config.toml
activation = "geglu"
norm_place = "pre"
rope_fraction = 1.0
bias = "none"
tie_embeddings = true
lr_head = 0.0102
grad_clip = 2.0
warmup_steps = 200
decay_fraction = 0.871
final_lr_fraction = 0.0
train_tokens = 158300000
Each number is 128 + 32 x the weight over its row's rms, rounded and kept within 0 to 255. Layers, rows and columns count from 0. Numbers have three digits each. The size before them is the row's rms in percent of the matrix's.

# layer 7 attention query, 64x64, rms 0.186, rows 0-63, columns 0-63
104:164151128103115179133130148099108104101141088087091138167196140113123112151135182149089189125143124113204127108111088101144160180117091159087071110087119142139152145089164125142131088210134090
096:095151193089118196089164154137108147121140111146175103156123169140134081106105171165175155185142166114160108122146136089118066085136103107080106102129119146126202144136120105114189159124142077
086:124110092151149129123097125117053160126124116122159133128140119098143154132221141138132140107074110097176160125124203062151172109089066112124126134091153146103191174155131141096162166098171138
093:098115142188103177082151119095102206107100161104138135067135151127156147139142176148116117113123085112112203140134187136124090162050098167109121100164180080136161168135153130114101130120121140
105:157089091117105109094149098143121194097138159144111186141193104095141197138089112080096060108087153122149117149110098144173154082099189142171131142144124123140091071118127127078119094160128117
091:062205121121128133084134103128165141135159090100180060134107166104162122191099119092102130089084168069119136144103154171146147141170139141090115121119125124107112159102065116121127114062083118
119:126104118123065122154149075177154146106116126140100173127100102178074107119119140096124052092130158130160079140100077157171141117112188171193127114119099107161100107111142129085080089182147143
125:119097141129091087125075139109128137132145078080147091161125157058093132163090111122128189135063106096097127083165130164174164123152116094085127144103164161109137151123092087143155162070063099
121:116109163152095171142119099139087173121115151058105131199149072128119123089169147110151107157094190200146096156140130108163116158166168093169145142153173113102102106129161143118119177178095091
113:123110120142152204135065134116048134155139134132177139158063164125153126127176167143113131123070170191096123149145121101110078116168104102088141127148050169113137122112137137101097076115136113
117:135173126148103134101093168122083190159104121111142197145175082130143128156192141138161110115114121120179178101114136167145126125069174107110154157093138192165075091099131113150074131164155157
120:154129097141188131076137118102105157113112145111135114097131101127215091155066142182130169107114104093164164152137054092129172156086163080067103159137135128132118080108120124164116157177126147
131:163107165144117141156099147135078141101074161078199173135141094151127085131191136138131137129118119178134124141104115089092091164163074075091116137116096121145191097142186088147166152162151166
126:127100106138146112111100137138213187121150134143092161146146108144085121105134147153174152097140165135151142078065127145089121120110127101112245146132169181115098176118100170159116140156128089
123:178097175120207106113109111109124069127172150132104097115159126123150095117164120120076180099106144167163130207160179156115162118205116114142118112062138143076140162146115150151153123114144120
120:064165101158174160119150124086137139190167114147166109185118176081138163180087059094145133157116119165130107133108126101105132126151187153150123133125057178109087137098136084110123083138135105
073:103175133113107138128165163090119158174166159130152151114086141184136145160147139207136174145092123183143117115080156091123131129103060140114181103146061113129080100143128133150082075166137168
069:104110191165159167103130124100162167185151084143110095125119175150137121097090185104164148122159122091097148161142168173123140113129086141182078125148144117144041137112090132109102171081138177
089:083138165108125133096158137164170137137121162177122088129054149165128126138067148152102183087173136165108122156073182163142112125128082144159156112130193088160092134139090136106094073091111156
094:141107120157127109091173120130128124091183128100150137112112124094150124201101093119118100130131168135125166114096095150136126136078157127105103137142081113145114088052123128096000141149122165
096:081120133100110131095175150124060119111092098110150128073139123126121135118106097144103094098081093113109146161140111106135080078110139105058121156149154098095227160120183119053159119102121113
095:120071094158114120054097126169139139120141149186043145162135137119176156095148157113114134080109093121165119188102157126142114149073063174151170138097169170129153118101173113123138125161118110
095:106200100127171172150149137065104135115086086070168127203151150091150210195108114101119129124130134113112167135159137072110132106177150089117106154106087127086115105155138116100120117149130113
100:136172164115069105121144108119214125131121125064105137116177152199158168131140143120114105100124082166111123089050119083116114099116116119136101117106180117138147184133104131130170147070102183
095:125175162093138138152070114112135106125092085105177098179153101072178183095159124097130102147166106111110162100145158115143148115111142117083116114144132163112135153179083163137159181056091066
106:084132122159123163131132140116185132166198136148064080099113159081138161129160064121105098097122131080146106123063045158102121068123106127132138108126115113098141168066139157118130102125167156
107:119133171166152157121102170151152120163129128085109124143142146088107135164089117085145148127101146169089147149181129135097151157141075122154125100069099124191115107079052099132035099082122098
110:172053124085146100101117114095106090108161087103166120130117145118190097102147098130072081137085127124123077070099115183121106132147056117094120126068138181157163116120143093107146091104152124
120:127166138110116113160137062132100095125098190107209133097066108119155205114114153150096149151133169118148143139147167115171108154124108158131148121160127113113087092131142157105173029092127109
126:122146093085127087112135143142077115077127153178094165078088108188137102101146126131128144164188130129108131134191071059110070166106047160119160132137144153152173126144109116094112132112137152
122:146136099123144131117126141127128150127153174184164078148143111117074150161188092151080201088129135139145130094125158153086106119129110045114105138167142195167089169118139172134182118109184150
126:098141092100163181099126108171149152134132147112137140075157130154106150162150150152098120099148133112103173114052149166151151118083160165107179173072110068091134160066128166154131092065158138
046:194151129152102152121118137124128149155146194109133149131131117062182146133101082074148128127181102102148164093177196100114141146114142130173145124098096102139101123112139137169090155076075207
070:097204153185100163137123090144099138180092149076150109129137123131086165106167074160126082106157110094099177171118122116123155133135175141155151084123065165142187118148128070138117134144081156
083:156088119069162083141166200150148102084148105147113151149103153160150080095116117114067204158119105122175093134099140151110102095129075082112142183121179128124126156090106193110147137124115126
080:131058120046161106088147185095120098072126086169120162132132164128142118102151114137088138155140100113133079097114121159112122127118112090121088229157155135101128103088097192110145153110140109
069:195102132204084125133135085118151106146126091115130145145095123141124160111137111149100150177120108055106097099105138107153172182126160079149129172141122118185076112042160129091126093133112174
089:107153183156192127126118162107105180116156145130102128198154133116096174093225110173117093110140133100100117161151098157084086143089114167136126079143080134120095104139100131157097147171136082
087:108090128066099135107090167131130153197098122120091073069171086118110110133116114159085160091127123098132143136125161050158125092146125162091163080126189111141140128128112124132089091129210124
095:107101173071125183082143116138164170174124182140116158061106093116127148130098115132097114075081150159105086118132134131142158089097136139120126118111173057116137089128189124145094048122165137
079:122108091098110171093112132065148085160169110150137159095060108104108098106092147157180081091118132130171144122138094068194075122077101145126139141097161146095102088118097160164121118135186141
077:136166160142181072141143094177168122157161165170146116122119079154093113125102125117165127126162191161127108099087171161111116108125146121119174035157124128133133169098127061143159125139119202
080:147115141068169190176084147101097123055155093144142163103082154148152134136112132101090116165105133077132071098116090104159133081136137110140097138148134089048163120106108120066104088158129120
116:101106165154069142083097078115126091124081092092129096151154094098143119163124141166132141143146108136095137085125176106155132159158111189130142032071143115164140181123206107138150125112149150
090:108165127117191079122121154144157150080164090174121137084136178156115173127116078109120094078101127123083114162077125129108157069128118141127190139171117104127143152128142121101029118168141090
096:167095151132094157107166082146141114121114165164134090135104178119110079087115111129110167098164117172097105107143159134157106155158122141164143216146153116123167089177138189161113146072047127
104:099171180120183140112129134076132156144138133149198131051158118168172164121103123136146116149134134103116161120109112173186078101132105100145087139196091151173105079121135125098159120064157155
102:172103131142122154140102098156161167118100150115142130108086095153132139140124148085119065108150153158167093119081109157113172072167188144152095208171160124108134119137068149118188067084142138
158:120155107206095144114118102137099152193137150085143100135143071082129180151106111125160076083135140129104176147160162095144178161098153154176141075113090147146142111153170103183109140137116187
077:146165100191082106140110095098117170215114146107135095135150089078101123149107109123165135083108140132100192143144150069125149157145131160130101108113083124166147148187176101147115128142115213
066:102166142145115138110100078120095052105108134082131150091090151170113128058177113130083071137168126086100133177107148133115109091153101139162177114169068155183176155115142111092121113101154130
057:065176163125144137155121097133112146132142158156091142123144108115085194117127114121134081078157163125107119137119132135117135050146198202130106101162068105137082118175085067132081125147129101
087:082052118060145120136172159069148107084120092171152119119130129141140132092181126122101130176132093178165137079132102131121156110137117075164085166134162131120148147151116171087207121092122095
089:147078097084166119135174164153133120116098091139127142137143127099132118129107166106090123173157099145192119078115082150125109108133155086076048209171161114072126094143094168118159134155149093
075:166092115057155076124156139082213089107140100150103145131115131118159119143073130084088135112077156137150059079109112140094149099127150083108114134135166105097143147096107166066088092119115115
104:127075133129120114120174146109110075012115140122105145129108164100097111100150138124112094136184086185158140139141096187082140174143095120143115176127125125116150119102114162070199164131127116
115:145162167189094159081085098192123137154080201076138120134104115179135111150150147165139133135152134138107115141130162098125100172105107174139180070118111144146146120128167105210088098137099154
086:134141144160132125190169104135097167158117164095154120078084100119100163143097063162137079043113176109123136170125138124090143101137152185197141097137101141126163140131132068098081143159149129
085:133100153110145115161132134139107152052121085108154123097111184199154134087123134155058129140157144075120107132120094202121160097184141136180129195138159098128170104146133144070111175117133126
092:125125054156137106161188181103127155074201129167082146148111149128143143130126124097128165072155147150193103108069138164105177143113115131111204112123088125114164097097115129118127152181132112
107:172159128140181166126150126166173122128158136112154126144128147120125167208116066118121145120107200144099094137143140041155138110126196132155057085152158116142163138132099074172141111145128147
103:141102078110179159078157119115134153158100107126136133046147187151150102112141177120179121144139113039122121086163103162160131137103077119137152165172169145141131182129139128117122140097155057
086:091167129129126139165143096100141136143077059106143136114145136118129100124168153092158118208113138141109122138123144101199138098162128137190110079138128111086085112082186110116176063128160060
107:114174205113124167190095132149161142041120120114137132127124169115158122080116143115156147137135199091073104155103112159162148140108118190133135101137139114135157151099075093182087139169156153
# layer 7 attention key, 64x64, rms 0.181, rows 0-63, columns 0-63
099:104130147109124097165102176136129094120095134142118089156152138114108106132107143142210106165126092166114076163141138067119092145165200173097127143063112101178181125169112141160168143132177077
093:115140166127089132153125105085097158190144141129088113145138145113087149091060130128132113111128073100083117083156143090125107126166147193107177126107076122138151176162143075175101155187063137
087:164093145083155072105124144083087126145136108126089172090164093132137169134161041170104088093177111135099099146095106140158133067102137127127137140076161139123150056129133135097138152096106067
110:110191133128144155118109129095122164136165133127106153109113120159156171192192154077093113090152153171119167176106095192140144168090093155141107127184146100137191155138151152067126169116090147
097:168121106166184128068162090142164139129125136156131122107063091107178185165129071167087056123131127104132090087100144142134088138122160151169143130156166141125158080123085140174174111093092125
106:104161135152138078150132135113146125080142079118158052162135124074143101110096100064156155173095145127112132110134097139097166176184094124085108124091104106123032094101109165121173138140107156
100:131143132103162117185144181192165135165081142135090142110151092090107139150104090087110139175110095143133143140170152192132136140188125158166077134119079101174128145125154095157161076161173180
110:122153176182101093088089117093114120125145056113128083132172119167085085093157144109153156158094151149097115091118101159124167107171186093099118130153127139072115101116106083166156177072083119
103:130164159153165135133144113156111065108109119156187110081054133121187097141189157115185156167135115157122141157126173141135079118121131073145092141161150106114171177097154173139101124084085163
106:118144092130199132071113145118081153127144116135174090113105049144166146146198108168111139062150131174162169119117150128094106127097119089144153141156160082080165127071107121176136108089137126
112:191073103117098111146087157153067169187100109084132152130142097164157108142138133156139174104129080145153102112130146109170096185112122144111197151119162115186146049153125149134089127164116104
118:086183105151171132078123147097158141115155103144106138098136158194185104117083124158111133090132148111156164172104085111105167136123172111033082127146107143129114055100123127162089139171114105
109:135058124140108133151106136136105129116055135115137117121151179144117089184173107110068064110129140158114186120133125099108127143187118080113114143153114111179168063112148079110134183121172073
118:143145116112158141074109119121104144107152060126163161107050102160133095135161146178162143181145111193112149113111154130085075168103102139100170098176137184177182135152109150161143109130165156
125:159138144159198090090103122149085070078163119187110087110122127106153119102146082187135166099129121150125117205125180184121157166123094162147111087107092134119149181116120104143080132114133091
119:099128124105113133136179074066082141149174105165119101155121149094127094116096139146150111092160073151076104105087141061096125045130122163152158148123117098099108125174143118115041134156149110
087:119095162083120156136152086140143178104136188077155119153155165125131133083087164168097175145138181149096077126093145165111158102135100088111171099147144145178091112081092143192103125079095151
087:103103133091163160144141086055071173154131154163100140166089077088128138120115151102134142062151146133084150122197099139157142096084150167141095141184132105106113131145064087096104133137177122
101:091182105135187172127112129103132161147144135174103131124105154141163163169183170097081106123129150101160168143159141157134160194067067098197092146136110151131094168128122160120137118073135168
100:082122162151178151116143122147119109122117111094143121118078108146114146149115176087151144148114116110122164187125138131120123208067031141100112133171144079145137149093154185127092167111167195
121:092156109107051119152151155070077108124139080173133149112166106178082109135139132085130087083050086102123132135101122100083126173095145170069118119140099116125162191094148131108119150137123156
100:168104130143135132055121112118083127107163101155096166156158188116219136136191109145117092115168139101114124158111077156118086120079106121168095102097159185117163102105147156136132166100079104
106:088200118104129158134131062107147132106131082116227139144100104141172169143133144084102114093155152171129165147087142058108171091146146095156119144145116137099124147137147143067124130140180175
110:124133088111104063102139145120159151094114062118102106169139186074149162134130122110159086163077114094146121094110067146133182148091145175120145064133154142150077144134082134154116183126091083
085:142153152136150117106079139131116099167131107105157103091105068107201170174178134093178129106112114154138115112138178118118090069105206105128108126112150157138083184122095170110148125073100175
124:102142109138103206061143145150149148117132133145127089097096111133130115117137120161118136040155076120039093115062087147127106085098140181144128089164117160139161124096164089121165128160125149
114:109084172132164130127143205134144148121127117091130122162082159116097069076128118093107173144093128167096126140164153103124125160165073116132145142036129094161150117119092131148053129093083092
119:152098172059121100099075132093199145136107079137160135155125159101136170127165087115104088111065110098188085128073125155115132126143127098157144118069146146072186111130154096132173106133147118
124:200196098120108165136146087101129134073103187091134126122159053183100163136138144160080100122118125077088126142101189139137138121069126115151127160156136083113129128136141152144106085113094073
133:134134094158158127117057205140146108110157169151133117123155087071136149192135107137160131174165120085115141093161112093079150125141094147087186071132101133156161140163107127173075141119114180
116:124123103098133136184105153119148148111126116185139084163112132109092173075137147165087128111119146163147120105174143172069116160168117095094118071154127120125079184200160169158179163155163089
117:132148119113203140141094133139096160131119124128164129127091180164085113149098173179096139138114142113120182116056117139155186141040135208116160143100128068120153157095150160108140113132159126
123:116084143028184099140115135084131153071114117163114130103112170109163088100151168141115129181122072102143128093134118124139131097162135066152116101160155086111136145066147149089107098136089072
081:070112106106122153124119119091081147147071178116140105170136175116111179089130154129081135063147119146177141119161152102182158172120105185107179154102178105118118106168119110094159125132103056
069:167156169112196052144044158108106086085168111117105103103117138159182126112153104145132123148142113120133126135120098099086119130157145122113115187152140077090125158076163188070123144115089113
071:155119137083175114194042136109119117100157122148118112121070108149130080156155124141159157159176097122161131137103199099102119157141120060122134125171111097064110171120179135116123110084105172
092:135128095154065123177115106122162132134158089109081159181190150097128081131156112133141106162104104161202128128101145097184108162183120123161083106103185132140127160080139135176162128155100183
096:140100093107197087108165133122121155074153173171127108134122095140153119152145127089075133137117106190138125086084140145123138089143090085177162040128125142095090180087181169119154138120159147
117:121094139063120110155103143170121079076110103115123096065171142200111123174157126122131118141092141189135113174074137140126107145187136109093152138126142089105117166164130188065095115134153173
097:121088135137137128157095126159130088097115125106118157113081164187113098168082048097148125140167144091175148104104080158178129104185137107076178133139135108091071133097141158103127077184146103
102:127105145133121148102162057176162127161131124150134134150174095130083080143092170059139138121093138122064129131136120177130147171057126179111149100080135148147085066154155077143136157165152102
085:152163098159138120098188115133148146183152129090119149133112099126111163103094077160142176095149151127126173109099132129082122145105123196131092096152116180157162070129139108224183144077129108
051:076187083183069154126145153126169089100099128104128112167120111070091178144085117043178111129133151161114142132127179104094079118135160137099104132139145160083130113145108105166128087088145156
084:123111117081104121110106130111099095064064144153153137140090175132152100146151158110182112159162060142140134159143145053133101108163132090110122153121123099087126151080109157048160072081132141
108:119184085236090157117175099154062097178159128122136130079146131110142161171130088101108179116166150143136143151108132154121159158071098164120139088126093149148144080147117130146135150134173157
091:101154120088149120195149168145129139160169111154102153153081131158113111067149129139091191133088142136138133158092093126111173087125116094054168123135075090121197146135132110137078149162111064
107:115124135090071093136108113113158157114108122090072139185085196170116124088111089147129120076168163149146099116146172134072135140086108156136151070055172088112151107160133085168134160127115113
089:141089149201130133105175140169195121131145066117094136130095146145121041123121082185160148078096161098124119069114171153106142145096133094134113129115107149147176133121129110200142114121122174
070:113155085184080145082214121161104119179156140122113117137153103126109157124101115089073143112115168137089098116104083146127106120094140183154125137104121163170151062186151106168166151125188111
079:134186164184098174155152149148086135196121174081118123176155110097113158109111117114115155081125146166124134143118122165133206112072103185093164139148108183157121106152080108180134128160134130
084:149103082109126116128101110085059113120128165153146161131129152169155136131085156143166100139150164189168183120146170088129053157152108100111154162099130077095090154200142162068153143109131139
077:138137126137127115067166171100010122131158138163142111099108153120111157153099132115081089117164140139152177092142083158135097108157129131093176132111125124118078076137114139119162041112173142
075:065151150102178117143064152136160083103100089138121145124083172185108136136143130158174152124145131111159108147149142106106080063198122155096125172139088099115151201134130147077137111088088112
071:148128137109178151122138152082107120130127107121198089100062089157108095129133162139122079120115101161197163121148126102125019123166128104137099190103152098108179118154125126081098157103123136
055:127103135143144104128060137160094122110135109112125137125056140182167117173129089097118088175179201088127143172074123097135095125166150159132160131164139108065113153070090141075117109130085139
082:169175112141124202118088122133105122149121137191150160143106116092149126164117126106159182092138104153115169106154155086133051100139120073124113132163037133164161158109127082094135088080130143
061:148080091159099129127155114133185149160152101121101063138179084063163092136132122152152157139092101114111108080142125097153150200129153138135116062152137112105120148140183107153182154168108062
071:133102143082122106176062124095095148094121111178153160108143123109153089155147165154168122142123156128105097111085138127139064107178154063105192081110157052121111124091140131077090100150098149
136:123163109215083160129177123145099138197120143122141117163173116092117159148131093102126159072128153180093116174137114136129174124096108163091133113081124190142161131134120084183128163147178171
121:146162137097179142179046124067117140111115139168131138056046105138176124142131145147150112113164065132158165151097118145136114163118129111109127131186129108078135172116117119119132121173094194
080:080080108117147116150132089097151152069130078137083141067092167129154121106135213166130117193129118088145142115149128153124104114148148095132081093156159118141144165089170132103066117112065090
114:134102104089118138209146099119174127171120116118159106135110108158090152098079107144023161098132160134098102192116132142142177122153060127160126108105105109115122112127078077112086170152116148
088:119163113168073186088219110076159088129127132141147173122120110099089165145150127135138091103129176132129114127126142110154118176069155180149115138094106166166071117171101064164149147113127137
098:164099062134073144079094111139170127112184132164097115116075112063133161127102133116157160091119133129061062114092164091132153165103094136140126081118156159106100144128172122175088105118173152
# layer 7 attention value, 64x64, rms 0.231, rows 0-42, columns 0-63
104:126097149042125130109079157134143124133114147149145077177076118098112163107124127140120140039104154077119096158121130152090149115115165152098205101133182173076163123133125108154106131096089091
092:156121113140173123129186127160173110076104107194171131110142109097165164162116123123101120160143111082147169086124161166119165098153179114138096162165162093113135125142092140163197157083143205
101:167103092115181158082101118130041110124096150090114138078087066173181107135152130167139141120142109147082138148142084133185136188074119140098160104118092118145086118117110156157089156089136106
087:129116135154152163097107217111169112135121118177074186143208144108107141163171102112112107117151148087125132136082167144103126111149123133145137109070136164146161102081123158127134063201134091
082:141142090077098059139108098168106156101098167164110092113118118160084096147111141119177182092172160188104129138116141148087128117185084149182184153126154079131156104191113128122110148107130162
098:126191132107113166118127107088120158131099161050240129107160199162091096111075162103153090125129180149134143094135158138142133115137148109104136140091144093157112129165145129157158113178101150
098:132155134101149147140188211128163168113144126097099133186118189076120147206076122154132136115165185113157147138130129085086115145076103118114094169127122080113121092112102135172110131168099094
096:106157109138124155163163157139065103126113151173073144107197098131161100134147124129158096137139151080162192132108109090118104137112117164121126097144066107153131124103148142113055106211201133
082:102155167140095153160154148116117174182123098193139141145065129157087094078110183098138166122142162175133079115081118098091123107136189167087058159166121115145111137102154130103153140121167159
088:087138126132097119161173161125159154147106185122077112172157132107093102135077148116166144160129132139060188128136173089083105116201106148116163093111087111163064096148101148107104099105157173
100:099141119143173115137127119096121096089144123180106133145160113120135200098108141111111150131091179067163131104158116131154163070094084100185068069174154110142058131145090159123114164104150086
097:057129110082173126088109066146166118124187068180136131131150047190166146096127104151096128128113099101103124132117117155152155134121106164175161106137144145128119196100162148098152122076146129
081:133148123134157109085108179079149148103131147115076119188134095130173140113171147153137124087124203108186143159162078161054156132122174096110154110175156187095170151145144145114158115166145147
099:132101116124170140123178085102083101116165123155166084138097171110149152069117137115067167164128184200165079146082127089189161134148123117155069135142093146113111157121094150127163104110165104
098:148112159141102114111104062139115152099100138115133160120093042117115140125151174151190139136132144149119171120117145108201110103112181145138135134206093146113075165118193168139177131148176098
100:149113154152111075120080145154111104121099119062112134142151105094129092145200131175071151101135076139130126161130115120103210141162088094131175130104106149127152177118191165086133163161139182
108:138083131100112123098141127072129101180116096145152104093100068069128128181192065127067131118111065165101112100134082100106170126122133123069055148160156122130140127136122144082148093131124135
088:103155144103144136129087089124167180133107047116182138174134103149100128148118189093160135149081147139191127093140121067134158144162082095145169128110149144130173096133185086141171126152172093
103:151140102102118164129115147112140126104160148167125126129179101122097100225149113129126123113126165140199179083115171140074083121075141084084054124118075146101097088095100112163114108148149112
099:144071079149119118142092103179115058125147160152109124194101117095156086095146161169153176171135120201144061150162162097108106176165109111186130114131119147142125112128153129183143153146149135
107:095105107166090153108149078137143110112136114106140109063102147121139154165205114134104135157149076169167105106044157155155126165105104109167120119151093123159184162073114150115176088163124172
082:144165156122101163133152151167095116101135151099116167181095085131159107088164092059153131140102068155116141095068118109132088142098119158125131094137128177216101159140172181106097165117131165
089:097140102126110081122063084174145160115058135074174149149148123207129082070168134118112076095174152138108144163128135167126087162099121144151145135116122173117097151145171095132092154176131121
086:163104119068115121182106130139192086127116131162123139192175145087102157127158115081105151129111197133173142156134164171105182152160173118153042108127140116151103142115144165120165107163138092
093:107106102124112120118131199079129130103109132103149078179171142116100128125114101155131182132086077121079114095177129120137173133191129109061148105154091170127149142139138095146101219131077092
109:124120141109128114100145145127099173110070121103108132184192172074121164178175103123115070115092114069179159182147096150166182102145175168153102114131139146087179128115155099121097122132100097
099:126136125100124077042132118180152125195111146115068106120109073134161091131124133145144157101171080150131146111141180088139100122100127120119092094099130130161061116154078197148127147083104173
089:102095135153109126108091135122089156151153151098100122075152122126170076164150112122075133089104077099143121128125110139151176136146078088098127123096135106154222179082162131089129138084158208
088:130097074162155164082153081112108154182147145130160145121121104179145146100148134169135144148164078182150141071129115109124080110165103106137121100147078141130072144124174211123130096081172172
102:145139121171167127128155149175107104062132174060119128194158135150141083117132128071112146147110131208165148124158167183130116126126112130133062149124033113130111144116120141130152173114096153
107:124171133107132079098140165151160136122103114108098187108117122203104106111166135117134059140211176092117141146130061162108103128068126171127157159153126129091155148146079077126102167123105156
092:129064131153113146158176086121170127124102178104156147141159099135165146125119123049089104072115132129107133102091162069079125108181198098144104144143132132131078115112195129161107094079103126
106:176141142121096117145070192162161095152127140112153109108135113170135114087210130068120056146088098087112133136140115188159097088128100105108126074156171150124159112176122116098114184154119130
092:195112154123169124124132088129148044140110128111131169143170134110179132112142118132113081130090108144116136139057218138168106153156137151151089128079133123133147088146089065110099089130137065
113:090185140122096145161159165132121093168165105120079163120103141139080127095119135106151127210151082106143095111122144172172156133104149186143098108108134107056153141069130170123198136131080148
092:122107178135054134186160088112115100126057114110174102125082112124092116134170159060180119125084164136109143103137100173123112114139130084176078109149120093158091084164093152133145101146087145
118:092164138109119108057137162150189084098156141127128118124133082154151118119090133104139113182113108068101108115178059100124164127133063142140134127090130135117141115188047091079115094122085113
111:100135110108133188109165155158142104094194208090099085159078127096156141153070149130101150106157127080082118124109094090077102095105098143153126115154087073119150123089154167091137109115101160
093:100159179148123174122153113186121097110163118152135090121184133132118061061118154110112130115186131183157115178167191129118132128171130115191097132065066105075108139138109106131121103129134112
094:142118157116157147130120178168066101184190090182055124165114126078146134094117104126113086138212095105176115122144104137128112095131087176155086137101137119110171150143131095082133138122165099
096:093107155091110077124133156149103122142124059093103109122140137131048108184128118099112161143134106114074123081134146159141144105096088126116146098142121097092160141068060129145157103028125160
092:186075136137109122167131107141143064113121168169069208093160113185097094124131105127107107132171158073120188189146178074116134147143121155138139112184145160117142163125147110144099145150107125
107:164131142082184147100087103125091155119127124167144113121166153138098106107108108134112142105104132168104148115060107182050162124104124161161144114039069081140130152108111141090150083097186131
# layer 7 attention output (transposed), 64x64, rms 0.308, rows 0-42, columns 0-63
089:131172135186092113097154136104152130086115101111112220102182176114149083187108112098156118171137104133150134135114140116134121105159150102192071123127102095182082114067152120135097115170106164
106:096170169147115126128032144118117108187139152100105089150096128099108131146164110090174105102143110148092122172125136090090100164145131138127189121149059135137176092101095104105060089134090100
099:092120182101037086189173106139173147160146126155146119146138164113066133114079111089126124149141101130133095105107137104105078105196121121179101137134131127116127144177151098087202102162123132
080:117146123154132110216136092139131127098154120136153059096121099131160155163124131100144100168114122120137169160182137120126130128118209070131088140201101098125116124132070124131152177121100212
081:098152175179092179103133143108137114140158067120113158159128174122168179113110068123094082135099067073166152134117139087169128152070174139096103106116076142116096146091166137131160128151087102
095:133070127116134086110099139142109092132176130199036141139144076102141119124189108157106168148132069108128123191130067116107097139142097192147146078130143156107125118108132111119130183095116092
091:168118130170137107135042105122115097169127158180154129088161095158137105076182123120148117128058085134135109139155164181149159112181139155155165086122143183118086182158135096103116143106168149
100:153154145125139105102113128127173134128153082042148105183112115102112168130116136101096135102104116157122104073140133170127185094158137100130092147111184173090138136156077103141187160047073114
092:147095097101134075066177072136144072086128150049109105140161123165167131128152093149154110147132095101131119152156127111173113147107058127157130096098124155161159096194074147129138139105104078
080:201118129111173110090097128141076106103153065165163132099129150138174154120140126124112110088121106125190091096114121197183119137092153073097082143135140162101209141121154113131169159147124091
088:148088107133109179163135147122153146187150082052132124151111155136120075175148141149125087077128137161118144151102171098095127136167180191095161153117110141122204152108182091128091138172157144
098:191125146180078137187172171078078123155040160088129129136085202126106109142136177137115152133128109165134123108159133093117095153150132096080099143136091110174124090165096108124124154145104134
092:101137155107122126181161107142140087146111122154143121130139152112072144139112079101160106163136074142055144096097197125163129143146123184182127117096087087136105104091059093146087169063102139
093:087130141082071119105118151169137159126084134090133174127133113183095080116169161153175124098111058101122176092179097127133072130108101128081145147112159123177142138146181153083128178086104155
096:102123121117157132145149178147179123180167148128142100157160201125151084158106090108106137144124094126119096133140097137098140126150078070119116146046168125146176087152063085123067099091088116
082:110108154111107164137169116078118170168158126164162139114115155150125145137082151104207133151105201094119141106121135121146085061080175149100103143143170137116076093124055114150111110090084087
091:130157135136119139143117097177091171052118174148095152183141167210133104080074154126206118129142196131121111162111157146152104147129105158146198107102097133139101145133101080142110126126105118
099:149130098126129149104156143137116077134157201131096125082143149152131156120144088143061120094163125109082107210123128181140113114086150170110090142124110083116069193121074166096093125104097167
096:080135143185139126155141122162113141194097105111131134152111120121144182062098158100142090152143080113072118158121127138152208115150123171212189142138169099137140107158116152075109159138099141
092:137163154096129123116138149075149173109103126096180128070135138144138153158083080093135092098084171082068197108074068198160154118090147119067139139120129095124137135126132137092169135108131139
099:132174161141187141151090197132107112134117129175139137186141104167137111095088117147148137153153150106089186188183132067111120092183088137091115155121119110097074110192124156144121146097140089
087:108140113155161129079130099132111102137120084144135076069158131165115145136095150210113169138160174152109122160172126153123149139168111091101122141106084098083182133122141080169201103071139075
075:130165135139125127144198141135098145132236147171081167097132138106099133150082172106135154166094107130158101100138114109166216098114133185101150110128082088114094104130102154127119151081110106
087:087148117179113126096126142116089199124151099132108115071123145162139107139115142137174085085101103140130120092116078068135118116085116147113217128145072149111153124146088091107039172145130143
083:178133145107143103119110063158119126155157122143133177140091094145163117159115154138101087092157165135149158183056143140121070134088153173195131130076160090140132099109097159089178074104138165
086:144147133152113149138107153103182097133231139162132124093113086149113118090094157156130180121143184153106130056112143101092081122114081103107166129120126115137052127130090158145079119135148192
104:114096120125121175199136119085066103055142111133172152123112180145097136108125116134108132172106166139135108128117100161125117107144106140156128153153115122115242129093163078081163081120183125
090:130173132121147148136193124143138075099127091154127142180104120121094158113161144144170143152158158156107131115085149110093062138098180170155167123170126174104040146177100148122140121148101054
091:116135187078071103183120141127100082104084090063137127137141130142118099085087155103077134148092137090094112188160138145165143160108098153098115159103174101142138086171096098090133154132089075
095:121151093107102155110094110081113135213135065182148151103130105130149183143135155195184129144162136090110126115087096067157112149156134118082166111140170178172177130149138163091141122109152139
093:136150133145110175207151104102084169120156122149135058141122171100137163108138105129131160087062083166132090114112158081154184101163128095160084090111123123150079112137189170103134102129168115
107:134153101155117115107086156143100136135157090148121087139153135097086117124119118148183170156146162103166142117179123238172165107100089126101173092094166171118183147129081150135106189162127113
105:119114140133090090122105151133122158115090151081121151166151057088167149138126118106111112098134033093173115118150135156103181153190109135137165187091178121120155133160161127078185151116104166
091:138115170138119153133129135157100139059105146133104084213133106099120145147197055139106117099125111134132075175132159118111131115138166149193169109142089170137164080120110102124145085093072082
119:086144129163159114157136072154117133142120109135160125081155103133154158114085134093121120131146100117084124182137171155203124118130101210197155128141118082174066167116144095096073174104133149
089:134145177098109101178151126092161154134086193060149134159167132151105084101073154125077140114118170140125088091138174087145126112170149120162065158106150062160132111144129113088166125095119170
136:164129156090129076096149182142124125150100131155079114129148090116129130104077101123196123075174094085087150111158136133100095113085134175145151149112183096129110070138043158146130171105092099
116:093169112126123118120206128125152107152137142204129126040130116143147140151121091105146103104172091125095150079059158096124112092113117108119121169123132094147149138104079145112079079059174142
103:125142107110167138187112143122124079119177149204096133191081145122125172138077077086104184098144163150082117135133197091116118126172091143133135103104119107135082162154139129116080109091153086
082:081107090139109127144093124130096091170116145162121109128135102140179150107121135151167161099115088129064111158096121085123154114182096139174250075156136168147176120124129143092106135136181110
091:110176140138132099162067123148195122107143151129150109101127194164149127109097125134166105206180133091111111127133106188150114132158122150156156131083154086181168163124093133133123189105055126
090:163145097181149073133151165144091091078182126132081154140114077144140118103195171192080122145169095159134095169088096127106115169135084154162155156135051120123088106115128154126111137118146131
115:114112157088163168118076119139160104109140106149167089125089124112088137111122157121088144083121212137119087128072143142138145135129104154088175112132210162112190152119073087152150096094156076